Part of a small language model's weights.
Size: 12 layers, 2 heads of 96, MLP 960 tanh GELU, 6.67M parameters.
Architecture: LayerNorm before each block, learned positions, tied embeddings.
Training: a variant of Adam for these matrices, 160M tokens.
Each number is 128 + 24 x the weight over its row's rms, rounded and kept within 0 to 255. Layers, rows and columns count from 0. The size above them is the row's rms in percent of the matrix's.

# layer 8 attention key, 192x192, rms 0.0682, rows 46-95, columns 0-31
size [105  96 117 105 112 110 113  96 106 111 108 111  97 100  96 116 108 109 109  96 100  94 103 108 103 111 108 101 109 104 103 102 116 105 112 107 112 106 102 105 108 110  97  85  93  94 107 103 105 100]
[[113 106 109 154 115 146 125 143 135 103  88  99 116 142 153 118 137 112 108  97 171 147 125 143 184 148 108 102 113 141 126 143]
 [141  99 113 136 126 144 132 169  97 197 169 174 113 159 181 117 135 178 144 141 151 160 134 135 103 136 163 138 139  99 144 108]
 [107 123 140 150 105 102 124 115 165 122  96 106 122 124 125  76 121 118 143 135 110 126 133 139  54 123 171 105  84 113 162 114]
 [121 110 192 125 160 139 154 130 193 127 150 124 134 144 161 187 105  99 135 164 127 129 143 136 166 108 128 149 142  90 132 157]
 [118 146 126  89 159 135  92 136  91 160 185 108 129 137  93 170 108 105 112 138 111  78 111 114 156 137 141 117  96  81 104 139]
 [149 153  60 119  91 111 103 124 145 147 123 149 152 140 141 116 117 135 151 160 144 122 136 159 146 113 167 131 117 141  82  77]
 [ 90 104 133 103 134 109 130 119 106 154 204 129 120  91 131 163 126  97 152  92 104 140 117 103 114 186 177 108  78 115 202 152]
 [ 77 124 130 113 100 134 135 129 161 136 111 149 160 132 131 131 142  65 101 146 162  95 172 113 168 149  91 129 134 161 156 146]
 [127 134  84  93 171 145 109 144 109 127  88 121 130 131 149 136 158 133 142  76  89 138 135 130 125 141 126 146 106 143 148 155]
 [ 95  99  91 107 117 137 143 100 115  86 119 128 137 118  94 151  90 157 124 117 153  87 129 143 141  82 121 148 130 137 142 136]
 [124 121 113 162 114 155 140 106  72 157 132 120 125 131 153 108 152 151 121  97 140 159 150 153  99 136  94 129 135 128 127 111]
 [126 116 118 148 138 151 153 149  93 147 103 117 112 159 106 131 172 187 140 119  88 133 129 104 148 127 115 157 164 107 123  95]
 [147 128  78 124 111 174  75 111 113 156  88 149 115 147 152 136 182 139 158 129 102 163 131  74 139 146 152 131 136 164 116 111]
 [149 124 127 133 161 112 160  99  71 166 182 135 130 108 144 180 145 120 108 145 130 157 115 136 186 121  98 126 107 124 114 153]
 [108 115 193 149  75 127 127 107 169  96 147 161 138  91 138  83 102 112 117 117 132 112 139 118 169 117 101 106 133 108 164 126]
 [128 117 124 153 161 109  74 152  98 106  68  95 118 103 107 145 131 129 138  80 114 116 104  91 155 116  96  96  97 186 125 157]
 [150 115 116 119 115 138  83  86 102 117 155 135 132 146 151 125 131 191 154 134 108 154  99 148 136 134 129 109  94 105 148 144]
 [105 118 131 117 162 145 114 134 167 144 134 116 116 134  90 131  74 200 109  99 114 122 137 181 154 114 120 139  98 113 123 140]
 [130 123 102 108 127 151  80 108 137 116  71 133 143  96 125 184 133  68 153 146 107 112  78  68 154 134 112 122 152 139 124 162]
 [101 142 114 215 130 182 126 131 107  93 114  97 149 131 132 144 127  97 132 128 115  67 194 130 168 132  89 105 172 164 163 114]
 [124  77 115 139 104 120 123 125 160 114 144 105 123 162 171 133 140 162 156 105 163 110 132 194 173 128 152 123 134 140  81 105]
 [181  88 132 101 155 158 127 154 196 141  98 135 137 115 158 125 123 154 152 129 101  75 138 108  89 137 115 148 151  99 134 113]
 [141 131  88 122 109 158 102 134  96 137 145  84 143 107 111  84 161  91 110  98 143 154 146 152 145 181  91 131 128 133 166 165]
 [138 177  95 162 149 105 120 143 136 117 138 104 124 149  93 103 112 118  87 157  80 126 136 139  70 138 130 118 138 119 123  98]
 [140 173 117 123 135 160 111  75 140 120 133 120  89 138 128 172 134 143 123 118  73 110 127 101 114 118  94 162 143 140 153 119]
 [125 121 129  65 131 109 129 161  88 122 113  85 152 125 142 132 153 138  97 105 115 128  96 125 127 143 153 115 129  92  78 163]
 [140 142 124 109 111 146 108 111 154  73 167 113 158  97 130 151 113 146 130 140 126  95  73 141 119 128 152 115 132 119  96 129]
 [120  99 147 130 111 129 130 113 117 124 122 143 162 143 148 179 135 120 102  98 148  71 143 157 162 146 134 150 143 139 114 117]
 [145  80 119 132 140  77 108  95 151 126 119 104 119 120  96 106 126 180 144 162 151  99 112 140 124  83 149 152 124 136  94 144]
 [118 106 126 133 124 111 142 141  76 162 112 123  73 195  93 104 134  97 132  98 135 117 117  98  84 140 192 140 124 105 163  98]
 [126 105 130 102 104 127 141 150 131 178 138 117 155 152  89 118 157 146  91 185 103  95  78  99 109 170 151 142 124 130  75 100]
 [105 130 114 131 134 158 138 160 146 138 134 100 142 135 158 100 119 117 130 112  67 128 175  88  85 125 161 127 117 116 137 110]
 [136 135  86 100 117 155 126 145  93 131 101 140 136 124 151  96 109 145 105 115 186 150  92 144 114 139 147 131 133  95 144 164]
 [ 95 144  86 124 178 136  95 135 113  80 133 163  85 139 138 140 122 124 119  93 106 148 152 130 127 126 175 143 165 134 143 167]
 [133 100 161 160  67 166 119 111 126 123 121 138 165 116 117 165 132 122 139 192 149 114  96 108 132 173 107 130 127 175 139 125]
 [139 158 135 145  99 113 109  88 120 154  71 146 150 132 139 133 153 131 109  78 125 114 157  81 132 138 143 154 152 150 150  94]
 [132 177 102 125 117  97 127 167  84 181 112 171 113 126 151 115 111 155 107 134 105 136 179 150 152 125 115 173 163 122  71 175]
 [123 138  67 167 167 121  96 140  95  97 107 112 120 138  45 152 137 146 154 119 172  77 140 143 162  92 105 121  88 135 134 150]
 [ 92 114 165 144 142 124 150 174 116 132 161 128 106 166 124 103  78 139  77 103 115 113 124 104  87 104 116 140 179 129 108 151]
 [ 85 125 136 140 139 139 175 160 137 148 117 134 129  85 130 113  85 139 131 147  90 118 145 139  71 121 122 155 152 136 159  96]
 [119 104 110 107 139 132 134 147 132 129 142 125 145  91  98  93 111 205 147 178 127 136 129 170 144  81 140 159 104  83  97 198]
 [151 180 106 125 161 109  88 131 130 168 104 125 143 177 124 105 126 159  97 136 103 138 160 113 104 126 119 121 143  80 120 115]
 [143 154 117 127 148 162 117 136 119 105 174 144 144  96 106  91  79 147 109 159  76 113  93 155  97 141 136 102 108 115 163 115]
 [115 143 138 107 129 101 143 125 124 160 127 116 136 154 146 171 150 127 120  97 102 150 163 123 111 159 128 108 150 177 129 103]
 [112 113 118 126 171 111  96 158  89 129 140 127 105 126  83 119 134 111 150  96 140 115 122 108  62 144 208 150 153 123 115 163]
 [106 114 170 172 125 124 130 147 120 117  94  99 129  88 131  89 168 162  97 100 138 130 121 109 147 112 126 111 142 119 123 132]
 [ 98 142 100  91 120 134 128 115 119 111 148 130 135 123 140 117 154 142  92 143  72 139 108 114 134 143 148 108 214 149  79 143]
 [104 146 116  84 152 141 121 144 123 151  91 153 162 106 102 131  99 151 117 126 143 127 131 104 123 157  92 125 121  75 103 175]
 [122  82 153 147 112 105 143 150 150 150 143 123 152 111 113 133 119 155 143 161 167 126 173 119 100 134 110  88 121 126  83 147]
 [ 80 137 116 141 142 169 127 136 148 123 156  89  88 118 137 146 143  99 111 107 163  95 100 135 118 154 112 148 112 149 139 126]]
# layer 8 attention query, 192x192, rms 0.0689, rows 47-95, columns 0-31
size [ 91 117 104 109 108 108  95 101 113 106 112 101 106  89 119 110 107 110  92  96  90 100 105 105 113 107 101 109 100  98 102 117 107 116 107 106 105  97 103 106 111  95  84  89  93 103  96 103 102]
[[116 100 115 140 125 156 128 197 138 141 136 132 149 134 160 131 112 129 133 165 156 145 113  61 141 124 106 116 107 114 154 155]
 [124 107 134 178 111 141 117 123 170 104 163 118 111  88 145 151  91  99 123 149 146 147 139 172  84 160 115 106 113 139 163 150]
 [111 123 133 106 156 100 158 132 133 175 128 126 185 126 102 143 135 101 130  85 171 134 116 156 160 112  96 163 124 122 138 128]
 [131 109 130  98 116 129 105  93 128 146 128  76 101 165  97 110 125  83 126 148 107 109 120  60 154 144 154 166 104 140 132  94]
 [170 157 157 133 117 106 137 108 130 149 132 144 135 137 143 131  84 139 133 131 161 103 181 110 154 156 103 112  99 131 128 164]
 [106 128 160 138  99 162 160 133 124 151 113 129 147  89 108 149 128 144 148 129 112 124 123  98 107 129  89 120  99  98 187 161]
 [122 126 168  85  96 134 147 142 153 166 152 122 132 115 122 120 167 116  88 136 145 161 135 126 129 139 107  82 158 114 140 134]
 [138 125 132 128 155 149  90 140 140 144 151 128 110 139 133 146 102  89 112 125  88 152 139 116 171 134 151 135 109 164 143 154]
 [139 175 134 146 136 127 108 112 126  97 117 156 101 134 100 171 119 158 140 130 155  85 126 129 117 127 151 197  91 100 156 119]
 [139 154 137 125 162 130 123 150 128 144 103 171 167 170 132 128 184 176  97 136 113 149 172 206 116  86 116 118 113 122 144  83]
 [155  98  80 126 157  95 111 110 133 147 132 112 135 149 109 140 164 151  88 150  95 105 142 155 174 114 150 161 166 114 146 162]
 [106 102  94 122 123 134 111 145 108 125 129  88 125 125 180 150 113 153 125 120 143 166 143 121 121 151 126 113 152 131 158 162]
 [119  79  69 114  95  96 121 137  99 174 131 119 145 120 118 135 128 138 148 133 145 151 124 126 116 130  90 122 112 129 165 145]
 [133 159 141 162 134 110 182 134 162 124 124 128 157  69 156 104 105 168 116 141 130 151 119 129 125  81 108 159 160 106 108 115]
 [156 128 150 108 136  91  85 130 150  95  97 105  76 140 155 155 106 128 147  86 142  82 126 123 133 125 120  79  99 114  70 127]
 [107 137 142  88 119 117 119 116 147 134 146 133 117 111  92 151 107 155 123 143 124 146 101 131 123 128 162 128 134 102 142 170]
 [138 140 107 158 125 104 154 148 140 140 118 121 115 170 127 186 119 102 113 112 152 111  87 133 156 145 142 130 137 143 106 128]
 [117 137 194  99 119  89 163  88 135  88 102  79 105 113 131 155  95  82 143 104 152 104 120  90 131 174 131 132 133 136 112 140]
 [143 120 133 170 115 132 103 133 168 112 128 134 132 118 120 126 114 184  96 150 141 103 175 157 131 140 103 122 165 106  78 132]
 [131  97 119 115 139 133 107 107 134 174 143 131 135 104 176 138  96 108 148 148 118 105 109 164 159 134 138 139 136 152 113 106]
 [122 106 146 119 101  97 136 121 168 148 115 125 121 115 133 125 124 116 124 100 123 149 117 102 134 135 133 188 134 154 129 121]
 [131 142 146 125 136 136 148 126 119 114 158 122 151 126 133 119 186 110  81 124 168 124 137 165  91 161 126  90 143 111 149 128]
 [119 151  70 170 101 116 126 125 105  77 113 169 115 147 105  77 118 119 126 123 172  98 127 101 111 183 131 137 126  92 110 105]
 [109 201 122 142 178 137 127 131 127 109 166 108 105 101 135 163 118 184  81 105 123 120 110 102 140 134 129 141 154  97 103 114]
 [ 88 136 135  83 114 128  79  85 131  95 131 122 155 133 153 135 143  88 136 137  97 103  96 152 140 129 124 141 121 157 125 134]
 [117 194 159 102 117 117 123 131 174 105 130 134 129 112 125 139  84  95 112 146 140 125 118 119 147 127 155 132 136 138 133 126]
 [107 168 183 108 129 150 169 124 132 134 136 160 148 118 144 139 143 115 143 113 146  77 162 160 175 134 103 172 126 101 108  76]
 [137 111 119 148 123 129 127 108 127 146 105  84 104 142 130 136  86 150 162 127 123 112 105  98 102 137 187 145 105 125  92 104]
 [147  66 106 163 142 170  80 110 125 117 136  82 110 142 128 113 133 162 100 116 125 117 168 115 110 133 146 148  96  94 167 118]
 [131  99 102 139 119 145 163 113 144 123 133 117 105 168 124 134 144 112 120 197 120 114  86 104 149 111 167 138 153 131 159 111]
 [123 119 125 124 110 141 106 157 156 128  95 144 135 126 147 111 144 141 110 126 113 142 153 149 143 129  92 137 124 135 119 130]
 [145 153 129 133 161 112 142 141 114 111 151 154 152 125 165  99 134 136 167 157 136  98 129 165 112 125 137 137  85 114 148 106]
 [ 93 161 100 151 108 153 112 146 104 125 163 117 120  84 104 138 112 111 142 112 133 132 163 157 116 135  75 140 153 148 137 134]
 [ 97 136 172 117 104 134 119  98 148  93  86 147 158  97 110 135 116 169 155 141 141 109  87 113 132 128 138 115 149 130 122 133]
 [155 128  96 106 130 116 107 120 155 128 113 109 151 135 118 129 128 153 144  92 113 115 118 130 133 123 150 107 173 109 153 106]
 [141 134 119 155 112 139 165 183  64 121 144 161 132 140 120 108 150 123 119 129 149 154 154 108 118 111 130 140 164  92  95 142]
 [109 121  93 112 185 137  90 142 117 115 158  84  71 153  49 131 121 126 137 148 130  58 148 145 121 140 152 141 134 116 149 127]
 [106  99 109 172  94 121 116  72 139 103 135 165 110 113 112 139 166 143 101 122 133 161 120 112 137 143 123 112 210 173 109 141]
 [107  95 114 162  99 146 110 156 145 146 123 134 141 118  93 122 107 159 126 115 113 166 138 141 133 135 146 150 127 145 126 128]
 [121 105  85 110 154 135 150 154 157 154 178 152 135 139  96 116 102 117 149 178 135 116 123 117  90  94 139 153 145 124 114 138]
 [145 127 150 137 137 139 144 169 141 112 143 118 111 148 152 131 146 100  98 151 132 141 127 107 123 164 126 103 128  65 124 158]
 [101 110 165 158 136 146 130 138 153  80 134 198 116 112 108 119 101 161 152 129 143 110 128  97 124 152 109 139  84 137 135 139]
 [121 119 118 144 162 148 148 131 127 135 125 118 101 144 127 139 166 178 114 129  98 119  79 104 151 136 106 139 114 106 108 134]
 [150 156 147 180 139 169  92 112 100 131 156 100 115 123 110 141 116 155 115 128 139  56 152 116 142 121 135 149 123 138 109 114]
 [101 127  88 118 131  95 134 117 163 110  96 122 126 142 151 143 125 114 164 107 164 126  98 139 111 115 108  77 126 130 108 111]
 [105 117 102 106 110 132 126  86 160 101 162  88 117 139 143 103 137 105 116 141  98 141 113 115 134  99 125 166 147 158 100 129]
 [ 98 146 145  91 106 104 147 141  91 126 126 141 151 120  83 122 183 104 163  97 119 123 139 170 114 130 116 142 130 137 118  99]
 [129  81 125 172 126 118 134 151  91 145 126 131 190 117 130 121 137 153 141 184 149 136 122  93 139  93 130 167 122 147 112 131]
 [104 109 103 149 135 157  93 106 166 141  80  94 113  94 165 139 102 141 150 145 124  97  97 127 146 138 100  75  95 151 102 107]]
# layer 8 attention value, 192x192, rms 0.0878, rows 0-50, columns 0-31
size [128 133 126 119 117 114 130 118 132 125 115 127 130 129 130 112 134 133 115 129 121 128 133 111 125 124 125 113 127 135 120 120 133 123 128 125 111 114 128 119 126 121 122 134 128 119 123 123 123 127 132]
[[140 136 120 107 136 121 136 171  88 104 132 114 109 103 126 108 145 109 102 144 137 132 109 122  94 109 150  88 166 125 105 136]
 [127  94 128 138  99 102 115 117 117 126 134 105 170 126 167  93 149 106  97  89 108 102 104 126 115 121 105 141 154  99 109 153]
 [114 180  88 112 138 103  95 144 154 138 116 157 175 105 124 121 178 133 153 119 107 107 110 154 136  94 143 100  91 129 202 140]
 [ 67 141  95 137 120 128 165 109 145 115  92 137 105 134 144 134  93 151 169 134 152 138 110 112 176 157 138  68 115 121 111 120]
 [103 148 121 119 159  99 112 147 127 127 141  88 138 132 136 129 149  96 108 141 180 116 160 101 138 117 145 142 147 160 111 141]
 [130 129 116 103 117  92 132 195 128 134 136  64 124 148 137 132  84  83 141 115 132 130 154 126 126 118 129 112 151 177 151 139]
 [138 108 152 144 145 130 144 139 101 129 135 149 124 119 115 121 168 116 150 157 152 162 155 135 110 108 117 127 109  81 166 134]
 [169 107 124 113 132 138 115 101 137 109 147 133  96  88 110 111 138 145 147 117 124 107 109 140 123 137 187 122  84 145 145 145]
 [ 96  81 167 105 122 177 125 144 134 120 158 137 111 126 144 116 133 123 112 124 129  91 143 142 108 125 149 157 110 108 136  94]
 [143 132 128 130 160 143 168 130 140 119 115 140 129 146 147 146 156 120 159 145 125  82 171 138 115 131 122 118 106 141 163 151]
 [138 185 101 136 120  85 125 136 130 134 139 135 115 122  70 145 125 102 117 112 136 174  70 115 119  75 112 127 167 135 120 107]
 [154 164 112 123 121 135  99 133 110 149 116  63 131  76 117 134 112 125 115 165 169 151 109 125 169 106 130 145 152 124 140 107]
 [ 99 108  76 164 119 119 168 134 122 123 152 131  77  97 124 119 136 126 133 135 113 151 153 108 122 114 138  98 132 139 106 141]
 [155 112 136  95 107 149 178 148 132 122 112 152 121 164 117 110 144 150 139 115 132 123  94 101 108 170 120  73  94 133  94 109]
 [134 201 115 133 148 101 171 162 117  99 127 137 135 108 111 148 174 113 107 111 141 141  70 151 120 119 114  90 167 141 116 108]
 [ 87 107  89 137 108 163 100 126 142 123 147 182 121 158 119 134 111 117 158 109 109 121 108 101  91  90 123 134 144 154 127 158]
 [138 139  92 117 127 143 147 170 125 173 124 133 124 134  76 127  95 144 133 153 100 190 113 130  92 124 128 108 108 128 113 143]
 [105 130 124 204 129 117 173 106 127 130  99 102 133 102 122 175  82 143 142 143 133 110 162 114 142 136 140 138  85 114  88 126]
 [109 172 146  92 149 117 131 172 137 148 105 141 164 151 143 157 113 135 136 143 149 101 138 127 121 129  90  72 127 147 142 128]
 [ 99  74 172 161  96 138 128 128 127 104 131 126 105 109 127 105 143 118 129  92 139 149 166 115 121 150 123 144 154 133 164 120]
 [142 113 129 109 115 110 112  91 144 164 114 132 199 185 102 136  85 117 108 160 114 156 148 127 162 150 111 149 119 147 155 106]
 [ 89 132 147 110 151 154  56 102  76 129 123  70 157 126 156  99 105 150 148 135 117 130 125 144 115 144 100 118 132 171 117 151]
 [152 100 129 140 111  88 133 106 111 130 127 134 108  83 158 121 130  73 132 105 150 153 121 110 120 166 128 142 134 142 131 129]
 [111 104 154  87 162 131 129 143 142 113 134 188 162 110 138 147 144 122 109 174 135 103 107 124 138  78 130 149 146  99 138  94]
 [124 138 147 169 130 129 181 116 113 125 133 104 103  59 137 137 133 106 165 141 151 124 156 120 145 117 156  98 128 129 116 163]
 [122 112 180 108 143 134 141 136 118 107 120 129 149  94 119 138 159 131 119 104  81 121 136 140 100 121 150 130 119 165 146 106]
 [151 146 120 103 138 165 156 145 120 120 125 108 165 147 108 129  98  96 134 138 128 122 139 126 144 128 104 121 133 136 134 114]
 [133 105 166  97 149 171 158 145 104 134 118  93 133 112 165 135 127 138 122 147 156 140 115 119 162 116 125 106 111 134 154 117]
 [120  97 107 129 130 105 150 170  93 116 121  92 116  84 117 133 109 132 151 125  91 110 118 120 100 121 121 192 138 131 130 173]
 [103  74 148 114 134 101  97 134 120 121 109 107 115 139 167 118 141 138 158 130 127  93 167 133 140 120 116 164 132 161 124 113]
 [145 106 149 176  95 132 111 106 146  94 112 135 133 123 120 101 169 156  82 156 142  86 113 179 106 154 145 139 119 125 133 136]
 [ 97 118 133 119 122 110 129 108 111 125 107 123 170  84 165 115 137 119 141 119 117  95 156 133 134 122  90 127 127 126 137 153]
 [156 118 149 134 138 119 151 111 102 149  88 112 129  98  99 131 140 109 110 172 104 158 117 130 142  95 147 131 126 188 125 101]
 [128 152 148 139 143 102 112 111 132 106 127 143  98 139 114 113 125 152 111 130 124 128 151 131 103 177 114 137 121 117  97  85]
 [120 156 128 130 131 140 158  89 118 152 153  99 132 131 113 148  85 111 122  68 143 152  60 167 100 127 103  78 155 152 101 121]
 [172 134 143 135  91 138 141 144 142 101 143 117 131 156 144 147 106 108 162  78  98 141 128 116 113 121 150 167 111 128  61 197]
 [193 106 137 126 141 190 117 108 142 118  97 130 168 154 143 136 107  89 148  95 109 139  90  93 114 119 150 105 115 136 148 169]
 [ 96 174 123  98 117 110 137 148 109 159 108 102  94 121 103 104  96 109 151 118 178 168 160 135 124 138  93 107 114 119 119 119]
 [144 120 154 172 109 145 127 104 101 100 132 155 138 121 120 130 161 157 132 127 132 107 124 110 110  84 146 136  90 107 172 121]
 [125 143  99 102  95  71  72 124 151 154 101  83 110 131 114 125 130 133 101  95 111 156  85 127 131 149 136 125 111 108 137 118]
 [ 89 164  74 173 125 157 207  87 119 112 109 145 116 138 144  98 159 151 151 103 174  89  82 153 119 120 136 113  83 116  73 117]
 [197 142 118 135 131 141  70 151 144 156 131 118  98 183 128 150 112 127  99 152 193 103 118 110 139  96 135 120 147 116 141 128]
 [155 150 124 186 148 120 145 114 138 159 138 112 103 142 130 128 157 107 116 132 124 143 135 154  95 101 124 120 114 123 133 140]
 [123 167 173 143 140 122 175 164 141 146 137 102 142 160 140 126 139 117 146 114 163  49 144 104 152 150 112 145 128  86 118 101]
 [114  73 120 105 121  97 120 114 158 148 113 138 155 119 136 120 105 123 111 105 115 131 141 117 106 167 107 106 127 157 152 150]
 [121  58 147 123 121 114 167 169 164 117 111 125 137 126 173 131 135  91 108 129 120 126 161 120 125 184 123 100 120 115 121 170]
 [107 128 176 147 118 122 127 138 124 180 135 155 101  83 121 126 123 137  97 119 108 103  90 125 130 136  87 110 143 157 157 115]
 [135  85  98  95 132  96 152 120 148 139 125 115  71 172 111 129 120 146 126 105 180 103 139 112 157 150 131 127  81 128 143 125]
 [171 120 162 117 107 159 146 135 120 135 124 142 109 136 131 151  95 116 136 140 143 137 148 149 117 115 135 113 129 143 138 151]
 [123 155 140 144 122 162 126 173 180 149 122 146 135 120 108 138 163 174  94 155  82 118 124 143 142 139 106  98 109  91 125 119]
 [107 107 148  94  95  95 114 142 131 134 119  82 159 146 151 137 107  84 115  84  77 153 110 115 125 131 133 145 128 123 124 149]]
# layer 8 attention output (transposed), 192x192, rms 0.0945, rows 0-49, columns 0-31
size [131 137 126 120 114 105 132 123 128 128 115 123 132 138 132 113 141 143 110 138 118 133 132 113 131 127 130 116 137 140 120 119 130 128 131 128 119 115 129 112 128 123 127 141 128 120 130 131 128 132]
[[120 138 138 133 106 114 104 133 125 103 103 124 110 174  72 161 115 179 106 111 107 146 130 152 159 115 153 127 141 105 105 181]
 [120 123 109 146 176 143 110 134 143 119  86 125 128 128 130 142 107 112 143 180 152 114  92 120 100 133 182 129 113 133  87 131]
 [116 145 121  86 108 129  99 117 157  97 180 141 131 151  65 149 141  93 137 133 157 102 167  84 100 138 119 128 135 113 155 121]
 [105 139 121  61 148 135 159 170 122  93 159 137 131 161 103 143 133 123 104 102  91 130 160  67 137 123 148 162 122 146 144 124]
 [156 166 131 122 134 130 102 165 171 108 113 129 131 113 136 108 144 130 162 145 177 163 125 117 107 150  86 168 166 142  75 155]
 [121 133 116 133 126 125 130 111 128 178  98 126 140  98 149 118  57 139 148 188 138 114 134 118 141 143 149 109 142 115 112 165]
 [133 139 151 123 139 121 134 129 103 116 109 160 132 105 139 153 134 108 107  98 125 121 121 140 104 124 139 111 139 134 150 114]
 [127 138 142 114  82 116 146 139 138 127 188 105 117 124 123 135 110 119 144 136 130 170 134 116 156 151 118 167 156 109 164 118]
 [152 134  81 113 103 114 153 142 137 141 159 134 138 133  63  90 149 116 167 117 120 152 153 165 100 149 156 105 124 132 116 134]
 [129 128 185 104 133 125 157 119 129 114 152 162 121 156 109 142 158  89  97 155 123 149 112 122 106 166 143 104 116 132 163 172]
 [118 112  97 123 135 110  98 133 132 127 118 111 109 131 102 105 135 123 154 132 119 122 146 133 104  89 125  92 157 152 143 178]
 [159 160 112 116 115 105 120  93 126 124  78  89 161 127 121 139 128 134 101 147 153 185 137 101 129 132 134 148 179 122 124 126]
 [190  60 140 118 148 141 141 115 139 140 154 101 118 130 113  93 149 130 150 126 116 102 114 107 187 117 148 136 118 154 147 126]
 [124 151 151 156  82 118 125  81  98 114 187 124 171 134 112 158 100 161 135  86 114 150 154 114 160 123 146 142  87 124 118 114]
 [151 107 145 139 157 148 135  96 131 103  95 122  94 114 132  99 107  88 112 138 123 119 130 136 173 133 138 146 164 151 124  93]
 [ 95  87 147 124 136 124 141  82 123 163 136 144 123 133 147  89 128 135 149 149 139 121 124 111 153 146 152 105 123 137 113  87]
 [115 159 135 128  78 129 109  99 124 144 109 121 165 157  99 129 103 151  94 100 125 100 149 138 126 104 188 105 129 130 129 137]
 [130  98  77 128 156 127 153 139 142 168 105 164 148 143 134  93 132 118  67 144 108  91 115 113 109 108 142 139 115 137 147 112]
 [ 61 154 114 139 151 124 100 129 112  99 148 137 113 125 143 111 144 125 171 156 142 117 129  83 136 101 131 122 108 106 126 101]
 [104 104 116 161 112 151 180 132 142 129 115 112 138 132 135 127 148 153  86 114  95 158 109 137 152 119 119  96 109 127 124 158]
 [127 146 109 138 179  87 164 111 111 137 136 120 154  96 172 136 131 120 155 119 143 109 163 133 115 116 130 117 122 106 154 128]
 [126 114 143 124 107 136 147 125 115 140  99 142 142 125 112 135 115 177 132 121 122 130  63 145 130 159 140 102 129 125 139 143]
 [ 97  97  89 156 132 154 137 124 143 109 134 120 123 109 162 152 117 110  99 114 129 161 170 128 117 208 106 150 155 127 130 132]
 [103 128 129 153 171 132 137 121 154 154 166 131 146 112 106 132 164 122  87 144 114 126 152 165  96  74 130  89  87 161  92 136]
 [117 181 161 119 178 152 118 113 129 117 150 132  79 134 114 184  97 118 104 113 148 112 107  93 121 106 120 156 133 158 121 163]
 [102 172 142 129 107 109 135 137 153 127 119 119  91 136 126 112 121 123 141 157 129  89 140 114 146 110 104  93 106 127 194 145]
 [111 155 126 143 147 142 145 120  87 121 144 129 129 147  92 124 132 101 148 147 139 136 126 126 155 116 145 165  85  98  98 110]
 [110 144 113 137 183 116 179 122  88 111 172 128 106 124 160 137 115 142 145  92 126 126 137 132 153 105 142 111 143 111 154 126]
 [128 116 123 160 150 134 120 149 104 142 129 108 110 157 114  99  96 125 110 159 158 106 114 180 115 152 140 124 125 101 132 156]
 [148  85 134 167 154  96 141 130  78 118 123 154 169 148 117 146 139 166 114 142 106 160 164  86 178 111  91  75 131  86 126 124]
 [139  93 134 108 110 156 143 139 158 149 130 136 162 167 115 163 133 136 124  95 130 134 146 138  95  96 129 124 100 111 114 128]
 [126  85 131 117 152 140 159 136 170 115 112 107 107 162 100 145 112 121 112 112 157 165 115 142 130  91 176 121 149 111 125 143]
 [141 154 111 149 133 106 156 157 136 107 112 119 143 111 132 146 133 125 146 160 121 119 123  72 169 133 105 155 130 119 164 111]
 [164  89  89 104  93 146 121 109 108 113 140 166 181 132 117 127 157 135 144 128  93 147 138 130 105 151 108 115  92 120 147 114]
 [109 141  72 156 136 127 132 157 131 121  92 133 131 128  92  78 161 166 139 134 149 131 121  98 118 155 158 145 124 175 129 156]
 [116 127 143 155 106 117  93 158 137 144  96 113 137 131 117  82  76 143 132 157 103 186 118 132 136 163 124 156 111 100 147  92]
 [107 153 155 100 177 100 129 124  78 167 139 182 111 124 116 120 126 130  90 140 135 117 115 121 155 161 129 162  98 142 136 114]
 [123 149 114 104 121  94 120 121 131 106 121 135 133 113 156 140 128 146 114 132 134 124 125  88 118 143  99 158 130 119 152 141]
 [124 126 105 112 107 102 141 148 163 116 139 114 121 168  86 124 138  89 112 105 110  94 121 106  64  79 136 132 135 116 157 127]
 [124 117 123 171 126 105 128 133 151 136 128 124 130 133 166 135 129 162 100  99 153 119 133  91 126 122 116 110 142 147 143 135]
 [145 110 128 106 129 163 125 160 137 110 123  92 124 140 110 163 139 104 101  96 132 101 114  94 150  90 129 139 112 157 142  99]
 [141 143 131 125 156 153  95 135  89 176 108 165 120 116 143  99 132 164 116 140 116 129 152 108 142 156 116 135 100 110 125 111]
 [154 106 125 106 107 156 139 154 138 143 104 152 127 149 151 116 144 116 125 124  86  72  87 139 127 150 103 122 137 167 174 114]
 [126 146 164 158 153  96 101 135 105  77 165 111 127 117 167  87  98 117 143 134 124 167 120 113 136 166  85 114 129  95 169 132]
 [ 85 127 156 164 151 152 108  90 134 152 140 150  74 138 150 159 136  98 142 157 145 119 104 138 118  95 144 135  90 130 108 154]
 [138 121 156 138 137 138 144  89 101 129 132 155 146 139 145 123 106 126 149 104  81 148 156  90 145 172 145 160 134 138 105  76]
 [110  94 111 102 129 143 101 125 139 153 156 113 138 114 135 122 140 130 123 118 113 126 142 136 104 128  93  95 149 116 146 121]
 [132 135 162 135 159 144 166 131  87 125 194 155 120 154 137 135 124 115  98 122 106 123 147 129 137 109 126 125  98 119 141 177]
 [113 122 143 140 125 141 118  87 100 146  84 120 114 107 113 157 125 126  70 124 114 173 170 134 133 111 188 145 161  90  90 133]
 [118 134  77  85 107 134 128 136 143 121 138 128 111 135 124 157 130 113 134 133  82 140 151 130 118 104 144 123 140 142 119 107]]